{"n_layer": 12, "d_model": 192, "n_head": 3, "n_kv_head": 3, "head_dim": 64, "d_mlp": 256, "vocab_size": 6125, "activation": "swiglu", "norm": "rmsnorm", "norm_place": "pre", "norm_eps": 1e-05, "positions": "rope", "rope_base": 10000.0, "rope_fraction": 1.0, "qk_norm": true, "attn_scale": 0.125, "bias": "none", "tie_embeddings": false, "parallel_block": false, "init": "orth", "init_std_qkv": 0.0316, "init_std_o": 0.0316, "init_std_up": 0.0316, "init_std_down": 0.0274, "optimizer": "muon_variant", "lr": 0.00447, "lr_mult_qkv": 0.5, "lr_mult_o": 1.5, "beta1": 0.9, "lr_head": 0.00434, "warmup_steps": 42, "schedule": "wsd", "decay_fraction": 1.0, "decay_shape": "linear", "final_lr_fraction": 0.1, "batch_tokens": [16384, 32768, 65536], "seq_len": 1024, "doc_mask": true, "train_tokens": 159600000, "steps": 4343, "dataset": "wikipedia_en"}
Each number is 128 + 24 x the weight over its row's rms, rounded and kept within 0 to 255. Layers, rows and columns count from 0. The size above them is the row's rms in percent of the matrix's.

# layer 9 MLP gate, 256x192, rms 0.14, rows 55-89, columns 0-63
size [101 111 110 105 101 101 105  97 101 100 108 101 106 109  99  96 100 103 103 103  95 106 101  98 101 106 101  78 105 106 102 107  99  97 101]
[[125 130 105 166 185 139  88 166 136 103 135 158 181 156 145 155 115 138 144 119 113  90 146 147 135 170 133 115 138 132 149 118  77 123 134 137 116 125 117 160 126 113 142  91 139 112 128 167 108 113 117 103 164 158 118 142 111  94 117 113 123 124 115  77]
 [ 98 168 115 168 145 129 134 125 112 102 196  91  90 103 100 130 187 148 105  97 153 108 163 108 124 177 146 137 119  94  99 105 129 127 129 113 136 116 158 118 129 106 109  75 124  69 142 163 126 132 154 130 142 118 104 125  81 178 119 126 147 105 107 119]
 [147 106 130 149 119 100 129 102 158 169 175 142 119  95 128 127 151 134 173 114 154 150 131 125 126 168 120 131 108 115 136 148 139 159 128  80  73 134  79  95 119 130  98 142  94 136 135 152 114 145 118 119 141 165 114 141 142 108  96 105 136 174 108 175]
 [131 147  84 153 114 122 109 142  74 153 164 147 108 115 105 115 128 110 139 127 154  95 132 123 132 106  97 115 122 132 152 122 157 103 111 114 134 106 137 156 110 107 150 125 120 124 155 163 115  99  95 174 139 141 138 100  97 131 121  59  93 190 123 130]
 [ 96  82 169 148 129 154 123 160 136 154 152 130 115 176  95 173 140  84 148 120 133 100 123 147 120 138 131 157 118 132 129 148 175 121 116 121 109 143  96 117 103  89 106 166 123 140 126 162 101  81  95 132  95 106 143 144 131 122 147  94  94  94 155 110]
 [118 114 167 132 108 111 106 143 117 136 135 110 152 138 155 114 147  95 161  91 135 150 151 152 112 154 106 163 148 104  98 167 123 138 139 110 183  88 149 107 123 111 178 119 147 147 152 132 132  82 150 141 119 135 162 156 107 101 157 159  86 174 136 148]
 [139  94 120 128 162 120 162 147 112 152 119  96 109  99 131 168 112 148 105  90 101 144 112 132 136 106 172 105 108 132 183 140 125 139 118 128 125 108 127 134 100 172 152 148 150 140 106 147 132 150 126 131 110 139 103 145 161 134 143 174 143 115 152 132]
 [109  90 105 142 147 172 133 216 115  93 123 153 119  98 114 119 127 130 155 119 108 127 112 166 108 137 145 145 116 128 129 101 112  77 143 125 127 127 125 136 145 135 114 173 136 127 129 148 158 158 148 167 150 116 109 126 139 133 130 121 166 164 137 161]
 [136 101  88 146 146 103 124 165 148 127 168 133 193  83 101 157 125 203  97 112 101 129  63 148 138 124 126 113 102 124 154 142 130 153 143 117 140 115 147 151 131 120 112 147 121 116 159 128 135 126 151 118 154 141 114  98 136 119 160 113 141 185 141 147]
 [144 160 118 116 141  97 160 168 144  77 148 134 146  57 168  99 128 135 114 142 134 122  77 138 150 125 165 127 119  80 124 173 114 178 173 154 121 127  97 129  96 127  88 111 113 130 133 140 131 118 141 124 161 139  99 180 121 154  72 115 144 149 121 112]
 [135 138 114 164 113 106 137  92 119 148 165 144 176 193 105 100 134 126 104 157 124 131 121 130  96 149 125  98 149 156 158 112  87 107 130 192 123 126 134 103 158 157 144  90 157 134 136 129 136 131 124 123 113  99 169 110 145 140 111 106  84 112 163  86]
 [ 97 115 121 129 113 149 147 164 120 127 132 129 108 146  94 134 100  98 179 152  84 122 157 171 137 176 114 136 133 137 120 128 119 122 107 136 130 109 108 144  99 172 149  70  89 153 164 134  92 146 115 147 107  95 153  98 142 160 129 140 155  97 118 123]
 [156 131 144 106  75 134 125 145 159 114 139  94 135 193 175 125 115  89 138 139 111 161 130 158 116 126 157 101 180  87 153  92 114 150 123 110  89 119 152 109 161 135 164 146 149 146 109 132 134 119 142 140 152 113 140 166 121 119 105 118 157 124 123 122]
 [110 136 137 122 104 142 110 174 117 152 147 139 138 119 132  73 140 183 117 116 123 130 122 115 123 130 127 126 113 153 139 119  94 124  77 143 120 125 168 136  85 107 129  99 102 108  88 111 113 158 143 123 137  93 113 105 130 115 107 157 155 155 162  93]
 [100 154 155  88 113  82 146 119 131 108  88 136  87 161 156 131 108 113 180 149 122 139 107 123  96 135 132 130  91 115 147 137 114 114 123 162 116 129 116  65 120 149 102 146 123 115 137 138 128 115  88 165 123 134 168 142 100 166 117 126 125 121 120 133]
 [111 117  94 178 114 109  93 158 118 133 152 117 135 135 129 150  84 141 119 126 164 109  94 173 132 148 152 146 133 156 113 108 142 119 151  88 167 137 117 111 142  83 131 134 127 114 120 121  93 116 142 150 141 160 113 116 136 128 110 168 120 140 156 130]
 [ 94 109 146 126 134 147 126  97 112 129 154  65 131 155  93 111 107 130 139 175 139 113  99 167 112 103  60  92 123 152 148  80 119 119  71 119 130  95  85 134 120 157 150 135 148 144 116 138 149 100 133 143 108 148 123  96 104 110 104 116 163 159 145 101]
 [114 120 108 129 101 128 119 165 167 105 115 131 135 108 159 131 101 130 155 143 112  82 143 151 109 111 101 105  65 129 121 119 116 126 118 135  82 140 129 152 163 133 114 128 104 109 159 139 122 116  93 145 103 137  70  76  92 153  82 116 142 156 161 121]
 [124 147  69 117 101 105 172 127 154 123 147 104 124 107 110  95 170 102  97 123 144 105 134 141 156  80  88  72 155 156 135 113  88 106 144 133 148  99 128  95 161 114 150  94 135 136 142 164 141 135  93 101 153  97 113 114 143 130 124 189 153 107 130 142]
 [104 160 162 135 122 132 155 162 134 134 119  94  62 103 136 116 159 120 110 136 112 129 127 133 144 107 147 109 104  94 177 170 137 115 111 158 102 102  99 105 114  80 111 121 109 135 107 126 156 145  98 127 140 108 130  93 124 136 150 136 105 140 118 160]
 [157 110 103 159 170 121 128 129 143  96 108 132 112 155 108 141 120 119 122 146 133 149 135 146 126 150 111 107 129 180 115 118 110 130 143 116 153 154 133 159  80 134 134 109 171 143 102 145 147 107 130 131 133 148 116 118 122 172 130 152 150 123 141 143]
 [131 114  99 114 112 136 140 136 131 161 140 107 126 150  91 164 141 154 138 140 142 122 129 142 127 164 141 146 143  97 138 135 121 159 110  97 113 122 128 149 109 157 124 126 130  89 141 123 160 114 134  75 133 104 168 116 167  86  99 114 143 107 142  91]
 [136 146 139  91  85  98 133  93 174 114 149 173 128 129 165  84 111 101  86  90 147 106  97 129 151  99 130 167 150 124 114  79 161 118  98  89 149 126 145 150 102 141 144  89 139 142 110 119 137 108 123 128 135 137 150  86 146 146 102 131 109 143 131 114]
 [143 130 172 170  77 119 118 132 144 142 105 115 141 110 123 113 114 159 143 120 154 144 177  93 166 111  81 158 129  88 145 145 163 119 122 102 152 130 112 130 134 111  89  89 127 102 141 102 135 121 127 112 119  78 188 114 114 149 134 149 144 121 120 104]
 [142 116 169 118 114  94 126 149 123 144 111 107  75 106 107  78 121 122  96 117 132 120 132 123 134 162 154 118 139 125 117 134 103  98 172 129  99  95 136  84 115 139 162 151 125 140 129 142 160  95 139 166  95 125 141  89 136  91 109 134 117  83 133 126]
 [109 129 122 172 123 141 140 109 149 125 102 120 129  94 142 112 176 171 170 116 132 110 190 161 156 148 124 162 140 125 162 123  98 140 167 136 131 119 157 142 124 132 123 146 101  93 118 120 159 125  89 109 131 130 124 121 101 167 107 120  82  80 148 144]
 [150 174 131 136 128  97 143 122 107 105 105 136 110 132 112 130 135 162 103  92 150 107 119 158 164 141 140 138 111 146 127 112 108 134 111 135 121 104 140 120 105 137 162 119 134 141 158 134 156 108 109 138 128 131 103 124 131 105 169 117 148 103 150 128]
 [149 156 131 107 145 120  81  92 134  97  97 122 106 120  99 114  54 113 104 125 103 138 146 151 139 103 148 116 148 139  73 126 152 156 168 118 150 156 133 116 134 128 146 129 163 100 124 107 174 134 131 156 124 130 120 147 139 117 155 121 112 148  72 128]
 [162 147 124 126 123 160 118  98 109 118 112 154 133 121 155 147  96 109 175 123 185 137 162 131 147 112 119 109  81 133 113 103 131 119 114 143 158 152  80  98 112 149 162 122 117 137 141  91 114 115 105 134  86 145  88 155 111 122 108 120 140 103 109 108]
 [134  91 158 131 139 148  84 133 146 119 113 145 142 117 106 126 165 121 123  95 168 117  86 116 133 130 100 135 112 150 152  85 120 129 123 138 107 140  90 140  97 137 106 101 171 189 135 163 128 120 154 126 153 150 129 150 124 154 144 151 120  87  94  97]
 [126  97  97 143  93 111 161 131 148  83 125 163 155 131 112  86 148 167 132  64 170 106 145 104 152 134 134 116 125 106 185 121  99 140 157 156 110 108 110  87 111  85 112 167 154 151 129  99 147 106 129 123 125 106 128 121 111 142 122 144 110 104 126 146]
 [151 164 138 140 118 104 149 115 113 103 111 141 168 133 106  95 134 119 118 138 139 129 110 165 121  83 140 134 109 125 158 128 147 159 141 148 116 131 133 102 130 173 107 145 110 144  93  99 113 106 109 101 130 134 116 145  94 127 153 152 122 133 148 128]
 [110 129 150 176 101 132 147 118 127 135  70 133 105 150  94 134 107  66 142 136 119 112  91 131 120 170 107 147 154  83 117 159 129 116 156 107 195  79 158 113  83 123 108 108 134 111 117 138 122  98 148 144 118 111 142 160 156 155 115 144 130 139 124 119]
 [133  86 122 104 100  51 109 122 167 116 134 158 121 135 116 149 194 144 112 147 124 181 144 156 109 129 145 144 130 135 138 142 100 119 118 160 143  87 137 117 136 117  89 124 138 147 147  96 207  96 123  99  89  99 136 104  98 117 110 111  86 106 108 148]
 [134 135 155 132 135 117 139 157 104 187 145 156 144 150 130 144 189 126  81  89 121 128 117 153 120 109 144 105 117 130 115 163 101 119 135 122 156 119 124 118 110 164 149 121 116 142 149 150 131 151 161 155 137 109 179 140 134  98 121 127 124 105 101 112]]
# layer 9 MLP up, 256x192, rms 0.145, rows 55-89, columns 0-63
size [ 97 100 101 103 102 102 103 100 101 100 105 103 108 104 104  93  99 111  98 101  91 103  97  95  97 102  99  82  97 106 101 108  93  98 104]
[[138 142  98 107 119 106 152 130 115 108 114 166 159 115 162  90 166 167 109 146 134 119 107 160 134 152 158  99 108 135 147 175 134 128 158 133 183  98 123 158 117 122 156 162 120 108  88 127 121 117  94 157 126 123  79 140 120  87 157 136 112 109 183 165]
 [106 134  85 110 119  84 105 133 185 146 183 143 123 130 156 114 108 154  82 140 177 140 158 135 139 146 121  97  93 128 113 118 153 142 166 116 142 162 114 136 103 123 142  92 127 108 180  99 150 111 153  94 100  96 154  94  98 117 135 115 132 162 113 149]
 [143 134 114 125 129 139 105 147 139  92 124 196 123  92 156 134 132 126 138 137 138  92 131 165 136 129 151  74 127 148 122  85 141 122 113 120 156 141 171 115 106 133 123 143 111 111  89 106 111 131 148 108 123 124  94 115 120 182 171  92 141 135 115 131]
 [110 135 117 173 107 134 106 153  49 164 116 138 101 109 165 132 117 132 118 122 155 131 111 129 132  96 119 116 138 128 138 162 148 131 144  90 137 136 110 146 107 136 146 130 188 139 136 140 150 147 130  93 154 115 136 143 136 139 130 102 124 115  96  73]
 [126 137  68 118 116 162 118 106 147 144 123 158 136 133 115 148 128  79 137 107 136 122 111 136 143 138 133 144 130 102  88 140 115 100 147 103  89 147 114 132 141 163 141 150 140 138 114 136 113 154 131 158 155  93 163 219 166 120 128 144 174 138 167 125]
 [129  78 102 138 135 117  75 118 108 106 134 133  85 133  95 127 141 119 138  94 119 116  99  91 139 138 140 113 146 140 112 101  94 127 121 137 141 146 100 173 108 190 126 151 135 118 134  96 180 132 118 157 173 128 159 131 162 128 100 148 114 120 155 133]
 [125 115 112 116 144 132 124 140 112 164 120 184 120 133 152  75 120 136 118 134 146 103 134 130 111 108  94 127 143 105 136 135 125 103 147 146 109 100 107 132 161 164 122 150 115 102  95 168 102 122 118  81  79 140 138 115 112 135 171 135 114 185 115 130]
 [153 124  93 121  88 100 142 106 120  86 115 131 136 107 158 119 128 144 141 127 126  93 196 114  78 109 132 160 119 125 163 117 147 111 144 131 158 124  99  73  95 152 123  92 143 134 149 127 117 130 165 110 155 125 104 133 148 134  69  98  96 139 164 104]
 [122 158 137 149 125  85 166 157 132 178 143 126 128 124 127 140  83 121 164 126 132 154 166 121 146 103 135 116 130 132 140 167 109 110 110 129 154 127  68 120 124  73  89  90 177 149 107 152 133 146 132 196 140 136 127 138 102 154 128 128 141 115 116 112]
 [107 131 123 104 119 120 125 173 135 158 157 120 107 110  97 126 149 157 157 138 120 162 130 134  98 109 107 128 131 134 146 112 114  96  80 121 150 111 164 148 177 130 169  94 112 135  97 115 123 103 130 155  98  85 144 117 113 127 110 142 123 138  85  87]
 [127 123 174 146  83 113 138  95 142 101 168 108 142  87 112 158 143 133  91 179 110 103  87 180 112  70 140  99 131 136 120 118 116 127 106 134 126 100 161 188 164 141 107 160 153 107  93 128 104 174 127 146 106 145 130 151 142 147 111 133 119 141 130 129]
 [144 118 160  94 100 120 128 123 157  82 111 113 145 135 103 139 112 197 144  96 116 108 120 143 117 137 114  83 103  89 115  97 105 146  91 125 170 138 123 118 175 160  91 112  90 153 143 110 120 151  99 136 129 118 128 107  94 171 124 125 149 153 165 166]
 [150 145 123 129 172 147  95 114 111 113 120 118 132 172 118  74 159 149  94 121 127 149 108  91 121 106 122 121 165  94 135 133 135 153 114 146 121  76 116 176  86 102 134 114 137  93  77 128 162 118 132 102 108 134 107  87 156 117 112  84 123 110 114 109]
 [ 67 132 134 141 150 112 134 148  76 114 141 166 134 101 141 131 139  84 102 130 103  95 154  86 112 129 118 135 104 161 139 107 120 117 133  83 144 184 108 115 130 135 145 119 124 128 119 163 145 129 110 141 118 141 136 111  97 136 129 118 150 148 172 137]
 [131  98 134 113 130  94 107 108 126 130 108 115 120 171 158 108 113 158 166 174 138 149 126 116 131 168 146 149 154 139 124  95 122 149 145 148 117  90 119 127 137 131 143 101 162 120 146  93  95 125 160 108  77 119 129 107 150  79 110 113 149 111  93 105]
 [126 128 115 148 133 154 122  81 138 137 114 139 173 119 100 127 141 122  89 158 111  87  84 153 129  93 161 109  55 109 118  82 119 177 177 128  74 132 195 121 118 147 116 120 150 145 143 133 171 115  83 114 133 139 109 101 100 121 137 170 126 123 122 117]
 [149 110 107 119 118 153 117 125 151 130 148 147  78 121 149 166 137  77 135 153 114 133 134 131 145 145 132 123 112 108 155 145 161 148 115 143 138  87 102 150 130 124 102 102 133 120 148 124 134 131 104  89  99  98 136 131 104 154 146 138 149 129 118 137]
 [116  68 129 142 126 110 124  91 105 138 123 113 129 150 150 103  91  92 147 127 170 143 108 158 154 133 116 152 158 183 130 148 118 109 113 139 103 125 129 145 106 125 120  92 135 126 142 105 110 116 123 160 129 123 134 162 169 124 101 138 128 111 129 115]
 [ 94 133 155 111  95  93 130 113 166  73 129 143 140 114 152 105  77 136 139 167 145 102  79 136 111 141 103 143 148 117 131 103 164 134 133 172 103 148 191 120 119 130 129 123 111  82  95 102 153  93 111 130 105 148  83 112 152 123 137  97 147 122 128 145]
 [114  95 141 124 154 119 154 102 103 127 155 151 124 119  82 128 158 108 170 120  99 153 130 135 139 177  84 123 111 120 147 157 127 124 116 134 169 124 140 132 149 127 145 115 172 103  94 173 134 111 157 136 161 118 135 152 165 100 136 181 116  81  60 139]
 [121 126 142 122 131 103 139 118 127 130 156 149 138 172 125 110 135  60 141 142 150 151  95 115 108 143 171 149 175 129 107 118 143 127 113 130 154 120 132 145 106  58 117  84 110 141 121 125 119 136 105 162 151 134 111 146 117 178 118 125 117 102 140  94]
 [109 118 171 105 148 139 163 129 118 162 140 160 143 116  75  82  89 122 125 107 138 149 129 107 161 172 150 175 102 118 114 161 140 132 117 117 122 174 133 153 121  82 128 121 114 120 160 158 156 160 119 126 119 112 143 129 130 164 124  98 104  99 109 108]
 [117 125 101 128 143 103 140 147  95 145  88 137 102 133 152 140 136  89 144 122 161 202 147 137  94 153 142 157 145 168 120 108  73 113 140 101 105 104 101 146 136 135 145 138  77 136 132 179 134 125  86 121  95 143 113 134 136 105 144 113 157 114 163 105]
 [120 115 149 155 156 131 125 124 127 164 135 139 123 114 102 107 163 162 127  90 153 125 151 134 142 140 107 143 149 110 134 146 112 111 123 139 158 139  99  91 138 168 144 145 125 147 131 124 126 104  91 134 158 125 117 144 130 105  93 126 173 135 130 127]
 [151 134 125 115 158 170 163 110 154 165 114 115  94 109 117 124 127 120 126 161 140 142 135 120 113 129 126 169  88 161 117 154 154 135 116  67 155 105 138 132 123 128 120 141 126 155 138 148 169 128 117 166 181 110 118 152 119 120 107 101 118 179 153 131]
 [141 122 134 109 119 130 150 126 128 131 125 184 110 170 146 147 116 145 125 149 111 164 124 153 164 106 157 143 101 134  96  87 176  99 163 144  84 161 115 135 126 102  96 129 140 163 119  71 113 128 139 126 136 107 137 142 131 186 163 143 184 104 120 133]
 [104 121 117  81  80 189 141 128 114 132 113 121 135 126  98 179 124 131 109 152 146 124 123  98 112 143 133 148 129 146 147 130 134 100 131  87 150 127 114 129 113 147 124 135 142 135 155 115 137 132 134 120 112 177 121 132 128 114 120 123 117 145 165 161]
 [130  68 131 131 117  92  98 152 168 122 143 133  83 141 147 152 157  74  89  69 142 129 143 143 127 145 134 108 121 139 138 139 174 129 140 147 133 141 137 124 115 139  95 131 116 150 135 137  91 163 102 169  94 104 149 115  91 141 128 134 113 113 146 210]
 [143 155 127 142 145  87 141 140 117 145 139 101 157 145 176 118 130 105 114 136 110  97 159 115 144 131 172 159 155 145 133 148 135 137 109 118 111 103 165 143 129 133 129 166  83 143 133 108 168 120 104 117 143 148 101 113 142 136 110 114 137 145 125 191]
 [ 98 140 124 135 111 136 179 135 145 115 121 119  62 176 118 124 127 138  99 112 149 124 141 133 109 161  98 118 144 105 122 130 133 174 108 125 119 125  96  81 145  60  98 133 139 105 118 111 110 122 167  84 179 141 152 195  84 153 139 101 125  92  88 163]
 [131 135 113 134 124 152 130 135 126 192 111 142 103 152 147 171 104 114 135 130 117 119 131 157 134 108 131 153  96 178 140 129 126 133 108 126 176 144  99 112 102 167 144 105 102 107 141 134  96 138 109 151 117 104  85  97 153 130 164 100 140 158  81 132]
 [151 102 131 113 112  93 114 139 167 159  95 162 140 164 113 122 127 148 157 128 100 146  96 169  81 120 170 144 156 145 108 110 104 155 108 158 108 114 147 127  77 148 122 148 127 103 112 120 118 112 130 128  98 141  88 117 159  89 138 140 148 111 141 111]
 [141 135 147 184 157  95 164 101 131 124 117 135 112  99 128 141 128 125 105 109 127 140 133 147 112 101 101 100 123 118 155 147 142 107 111 132 131 154 196 145 144 109 112 158 119  78 139 170 132 122 159 120 154 141 133 152 137  98 101 143 125  88 117 166]
 [126 152  98 136 178 130 107 108 137 150 153 120 126 133 109  86 131 122 143 140 158 165 129 149 152 124 119 126 117 112  80 133 111 123 108  95 130 132 155 163 106 113 120 128 126  84 101 122 150 116 173  81 186 134 167 119 116 110 126 148 124 131  70 119]
 [ 84 157 144 124  65 130 118 131  87 128 143 107  96 158 153 149 115  80 178 157 137 119 145 132 133 149 139 118 111 136  94  82 146 109 115 151 114 152 153 118  90 136 109 148 116 103 105 135 115 136  80  78 155 168 138 124 138  86 145 138 102 123 107 107]]
# layer 9 MLP down (transposed), 256x192, rms 0.132, rows 55-89, columns 0-63
size [ 98  98 105 102 100 104  93  96  96 102 103 100 111 106 100  97  90 108 103 101  96 108 101  92  98 104 101  94  98 111 102 106  98  96 105]
[[103 119 121 148 160 109 160 189 120 168 115 100 140 119 126 135 108 187 129 116 122 125 112 116 145 118 142 103 108 131 140 123 106 206  68 137 108 125 152  81 158  82 116 152 139 128 117 156 155 150 114 143 172 150 124  98 103 158 103  86 128 135 141 149]
 [126  99 102  92 153 102 124  94 138  95 115 184 152 106 124 132 144 103  99 114 134 115 109 141 139 105 140 104 155 157 126 159 144 148 119 136 107 132 154 112 150 121 108 138 142  99 161 114 117 148 108 124 127 185 125 127 157 130 133 119 103 138 126 100]
 [156 133  89 133 106  94 181 104  98 138  92 149 125 127 143 184 142 150 108 135 106 154 145 170 134 176 133 131 104 128 159 141 141 115  80 139 135 146 104 108 142 112 130  85 124 116 132 150 138 145 142 120 153 148  91 117 107 143 149 130 155 131  89 133]
 [134 143 121 146 162 142  96 144  88  92 148 129 106  72 105 138  95 107 178 105 170 115 147 160 153 137 137 111 147 110 185 161 119  97 194  58 131 141 100 123 139 111 120 166 108 112 134 143 154 127 126 130 155 104 119 113 165 168 159 135  87 141 128 138]
 [129 151 158  66 150 139 145 122 133 142 135 218 135 142 132 141 116 140 131 129 140 148 104  90 164 132 125 143 126 149 127  95 157 144 139 139 136 126 111 137 144 126 137 105 141 133 120 128  95 156 138 120 117 130 107 136 147 117 101 117 124 182 116 123]
 [129  93 102 140 131 150  83  74 103 110 131 139 114 100 153 160  91 125 136 127 103 148 114 128 156 112 106 147 166 143 115 119 111 110 106 137 106 110 168 204 120 152 136 105 154 104 133 106 127 132 143 133 175 118 120 121 176 130  80 124 155 129 115 129]
 [106 109 168 116  67 100 139 105  82 118 163 121 137 133  98 126 106 160 145 116 137 118 129 101 148 153 138 132  92 153 113  94 102 149 139 111 138 192  78 111 155 138 146 131 124 122  90 153 115 138  93 123 108 161 168 134 111 133 106 109 149 134 111 112]
 [114 129 118  92 111 163 157 132  90 120 119 123  91 116 136 114 126 151 160 122 119 151 102 140 152 166 150 124 149 124 132 138 150 161  96 144  92 135 104  86 110 155 127 143 112 164 141 138  92  96 142 141 105  69 169 128 111 141 123  81 112 141  89 163]
 [148 127 121 122  96 140 142 128  85 146 143 126 132 126 118 132 142  77 117 145 116 136 170 140 154 133 146 121  88 132 158 144 151 123  89 153 132 126 133 123 136 132 128 144 153 153  84 163 138 168 141 116 154  95 146 141 106 192 142  97 108 113 126 128]
 [114 124 133 124 129 107  76 142 153 152 138 125 131 135 107 129 131  77 127 139  81 103 150 156 123 123  93 141 131  84 161  97 106 132  99 112 127 149 124 160 118 160 131 134 170  99 107 142 119 152 130 165 119 119 132 120  93 140 129 165 132 109 123 113]
 [122  97 129 118  89 125 138 150 144 115 169 129 181 106 166 128 189 119 131 128 111  83 152 142 145 137 153  85 145 144 154 109 109 124 104  83  78 122 129 193 109  71  86 156 130 121  78 115  91 130 107 172 149 118  95 114 144 125 140 112 118  94 121 128]
 [146 138 153 123 113  88 138 118 136 132 182 142 140 123 137 123 123 159 115 138 120 159 104 106  95 105 122  83 120 154  62 126 157  79 153  56 130 169 116 110 163 166 139 149  84  93 144 151 113 150 122 118  94 125 106 118 150  92 140 148 112 124 133 129]
 [189 131 125 101 140 141 107 126 130 171 158 114 132 103 119 124 140 150  77 144 113 127  84 161 149 136 125 140  97 117 140 155 123 121 136 155 139 162  91 157 125 123 114  96 156 121 130 116 153 110 118 157 134 112 119 119 115  97 117 112 138 142 115 132]
 [173 120 154 136 139 130 104 110 130 165 142  92  94 141 142 131 146 115  77 141 135 150 147 114 117 118 125  70 107 140 116 110 138 145 144 149 140 105 127 185 117 130  96 162 148 176 129 137 112 136 140 150 148 103 139 112 166 141 187 155 165 141 173 159]
 [122 118 126  97 106 117 118 138 126 154 107 153 140 102  73 109 125 133 126 154 128 109 131 142 161 127 142 117  80 112 100 153 116 142 103 129  96 129  93 129 156 108 136 119 144 152  83 151 135 108 138 168 100 105 112 154 150  94 139 126 118 152 103 178]
 [145 124 109 128 147  66 136 145 148 137 148 109 185 155 169 114 137  98 151 127 130 142  87 107 124 106  92 132 114 161 134 131 121 149 140 170 122 112 125  38 134  94 135 101 115 136 191 123 139 130 135 127 122 143 133 123 136 100 134 184 158  71  97  88]
 [156 143 134 138 150 147 129 129 150 122 148 111 121 112 136 140  78 140 115 186 127 146 122 130 114 122 129  89 164 122 129 129 145 145 153  75 108 100 156 239  76 157 169 106 165 122 159 136 132 124 138 128 126 114 119 132 152 132 125 146 110 125 133 117]
 [122 154 123 161 145 130 124 102 146 116 112  95 123 102 125  87 165  71 133 151 124 123  93  94 128 130 118 159 132  96  85 103 126 106 164  77 120 199 142 106 162 153 158 153 106 111 149 125 183  97 141 128 126 139 119 140 137 147 128 143 125 125 144 110]
 [129 102 199 131 157 135 126 117 123 133  98 130 137 144 135 134 131 112  94 173 140 129 139 121 130 132 144 162  79 135 147 125 151 178 125 155 142 155  99  61 114  91 138 132  96 169 183 126 146 121 180 123 109 136 127 142 100 142 109 170 113 152 118 131]
 [113 139  90 149 100 101 140 127 137 112 161 121 132 161  74 116 121 138  86  99 127 162 114 127 122 119 103 150 125 120 125 116 116 197 108 144 119 118 108 107 163 136 110 131 112 124 118 130  85 142 136 131 140 170 104 123 111 124 116 138 106 127 153 129]
 [111  85 124 102 115 136 118 112 119  71 103 113 129 126 108 118  99 133  92 133 110 150 116  39 167 125 141 104 184 104 166 109 129 135 101 124 101 155 141 131 148 121 159 105 116 131 131 130 114  98 166 119 131 146 101  85 157 104 136 138 108  85 137 150]
 [ 98 108 107 130 156 120 126  98  97 118 125 164 142  73 127 143 131 121 104 129 116 128 152  89  93  67 117  80 184 132 136 100 147 156 135 153 121 154 119  79 147 177 100  97 104 161 180 102 168 141 128 128 107  97 143  75 100 150 120 122 138 135 130 111]
 [ 91 129 153 167 156 114 123 121 111 160 100 124 112 108  98  93 128 130 121 149 116 159 162 129 106 126 108 127  93 118  82 121 129  79 137 144 191 115 103 189 163 111 138 181  78 114 132 149 124 155 113 139 109 132 134 165 112  84 179 117 106 126 190 124]
 [ 98 125 115 109 150 128 116 127 139 164 101 116 134 124 138 131  99 122 129 146 136 102 105 113 111  72 128 112 137 145 135  97 145 125 116 159 118  83 133 146  97 143 129 115 117 142 128 125 124 115 126 132 115 146 130 151 104 101  88 126 141 174 152 177]
 [119 140 152 146 111 141 146 141  99 133  85 117 151 115  96 162  81 120 107 123 134 153  76 102 144 114 102 127 125 147 140  97 104 121 135 134 149 138 162  71 176 121 103 134 162 134  62 143 113 128 149 157 103 149 135 116  90 132 122 164 101 118 144  79]
 [150 121 139 116 133 154 148 131 147 133 143  87 124 145 167 119 157  92 112 114 117 132 126 104 155 115 140 161 122 145 111 165 131 100 128 176 157 126  86 153 132 131 124 139 154 123  77 109 105  90 118 129 123  91 139 144 109 153 103  66 140 143 102 137]
 [ 84  99 174 127 116 117 136 128  77  85 145 155 157 174 156 131 127 114 141 148 128 137 139 160 102 115 143 136 143 183  55 100 173 135 142 104 111 124 133 206 115 119  85 125 124 153 132 100 150 116 120 101 125 122 137 124 197  96 157 164 123 112 128 156]
 [163 133 130 147  90 159  96 123 107  95 146 133 100 100 138 139 104 110 135 120 118 104 128 112 137  85 123 140 148 156  70 176 155 156 165 140 140 177 146 178 150  84 134  92 170 136 102  97 137 126 107 121 109 119 134 141 182  96 132 146 126 151 107 103]
 [119 148 148 101 118  98 126 133 130 139 147 115  75 133 167 158 140 145 151 146 106 113 126 122 107 127  83 146  85  99 133 120 142 172 172 120  90 112 148 135 152 124  91  97  93 137 138 142 144 149 124 129 117 140 139 132 175 123 113  83  98  88 150 196]
 [163 106 131 137 125 140 116 136 151 135 149  77 120 150 161 116 163 122 104 110 132 116 136  89 130 105 132 134 143 125 101 138  97  90 189 161 106 110 160  99 145 147 114 137 129 140 126 148 164 113 160 152 167  41 151 156  94 129 175 127 131 128  95 107]
 [178 126 140 101 143 107 129 138 136 118 167  77 148 109 135 172 137 128 136 149 161 127 135 150 164 121 133 117 127 128 145 169 135 137  77 106 100 148 110  74 143  84 111 123 148 100 132 118 125 122 145 135 100 139 116 124 112 137 141 111 117 135 119 128]
 [118 153  93 153 132 171 128 171  87 155 128 130 113 173 140 156 134 123 144 167 111 156 109 121  99 174 131 165 154 118 153 122 119 116 126 130 140 172 104 167 141 117 143 110 125  91 145 159 134 150 127 150 131 109 131 152  61 113 153 159 131 130 127 150]
 [118 133 106 150 121  82 165 163 116 117 164 107  56 136 150 173 119 116 119 144 109 135 144 133 141 117 135 149  93 133 106 138 148 152 115 133 148 159 180 116 164 160 153 115 135 112  83 121 160 165 141 125 147 122  87 152 117 108  94 151 117 139 157 142]
 [141 108 142 164 151 153 135 170 120 144 120 108 150 193 131  87 114 114 168 135  94 117 149 121  82 105 168 124 124 119 106  81 118 105 124 128 102 136 143  31 174 115 157 142 135  97 118 147 125  97 108 160  99  98 163 158 144 125 134 127 138 101 137 135]
 [ 70  98 111 149  97 131 158 152 121 136 163  82 144 132 131 122 111 143 135 119  93 124 112 166 129  99 154 117 128 159 187 122 155 119 113 145 121 149 128 147 155  95 145 128 145 154 122  80 124 139 149  98  63 153 146 123 108 120 133  92 126  82 188 127]]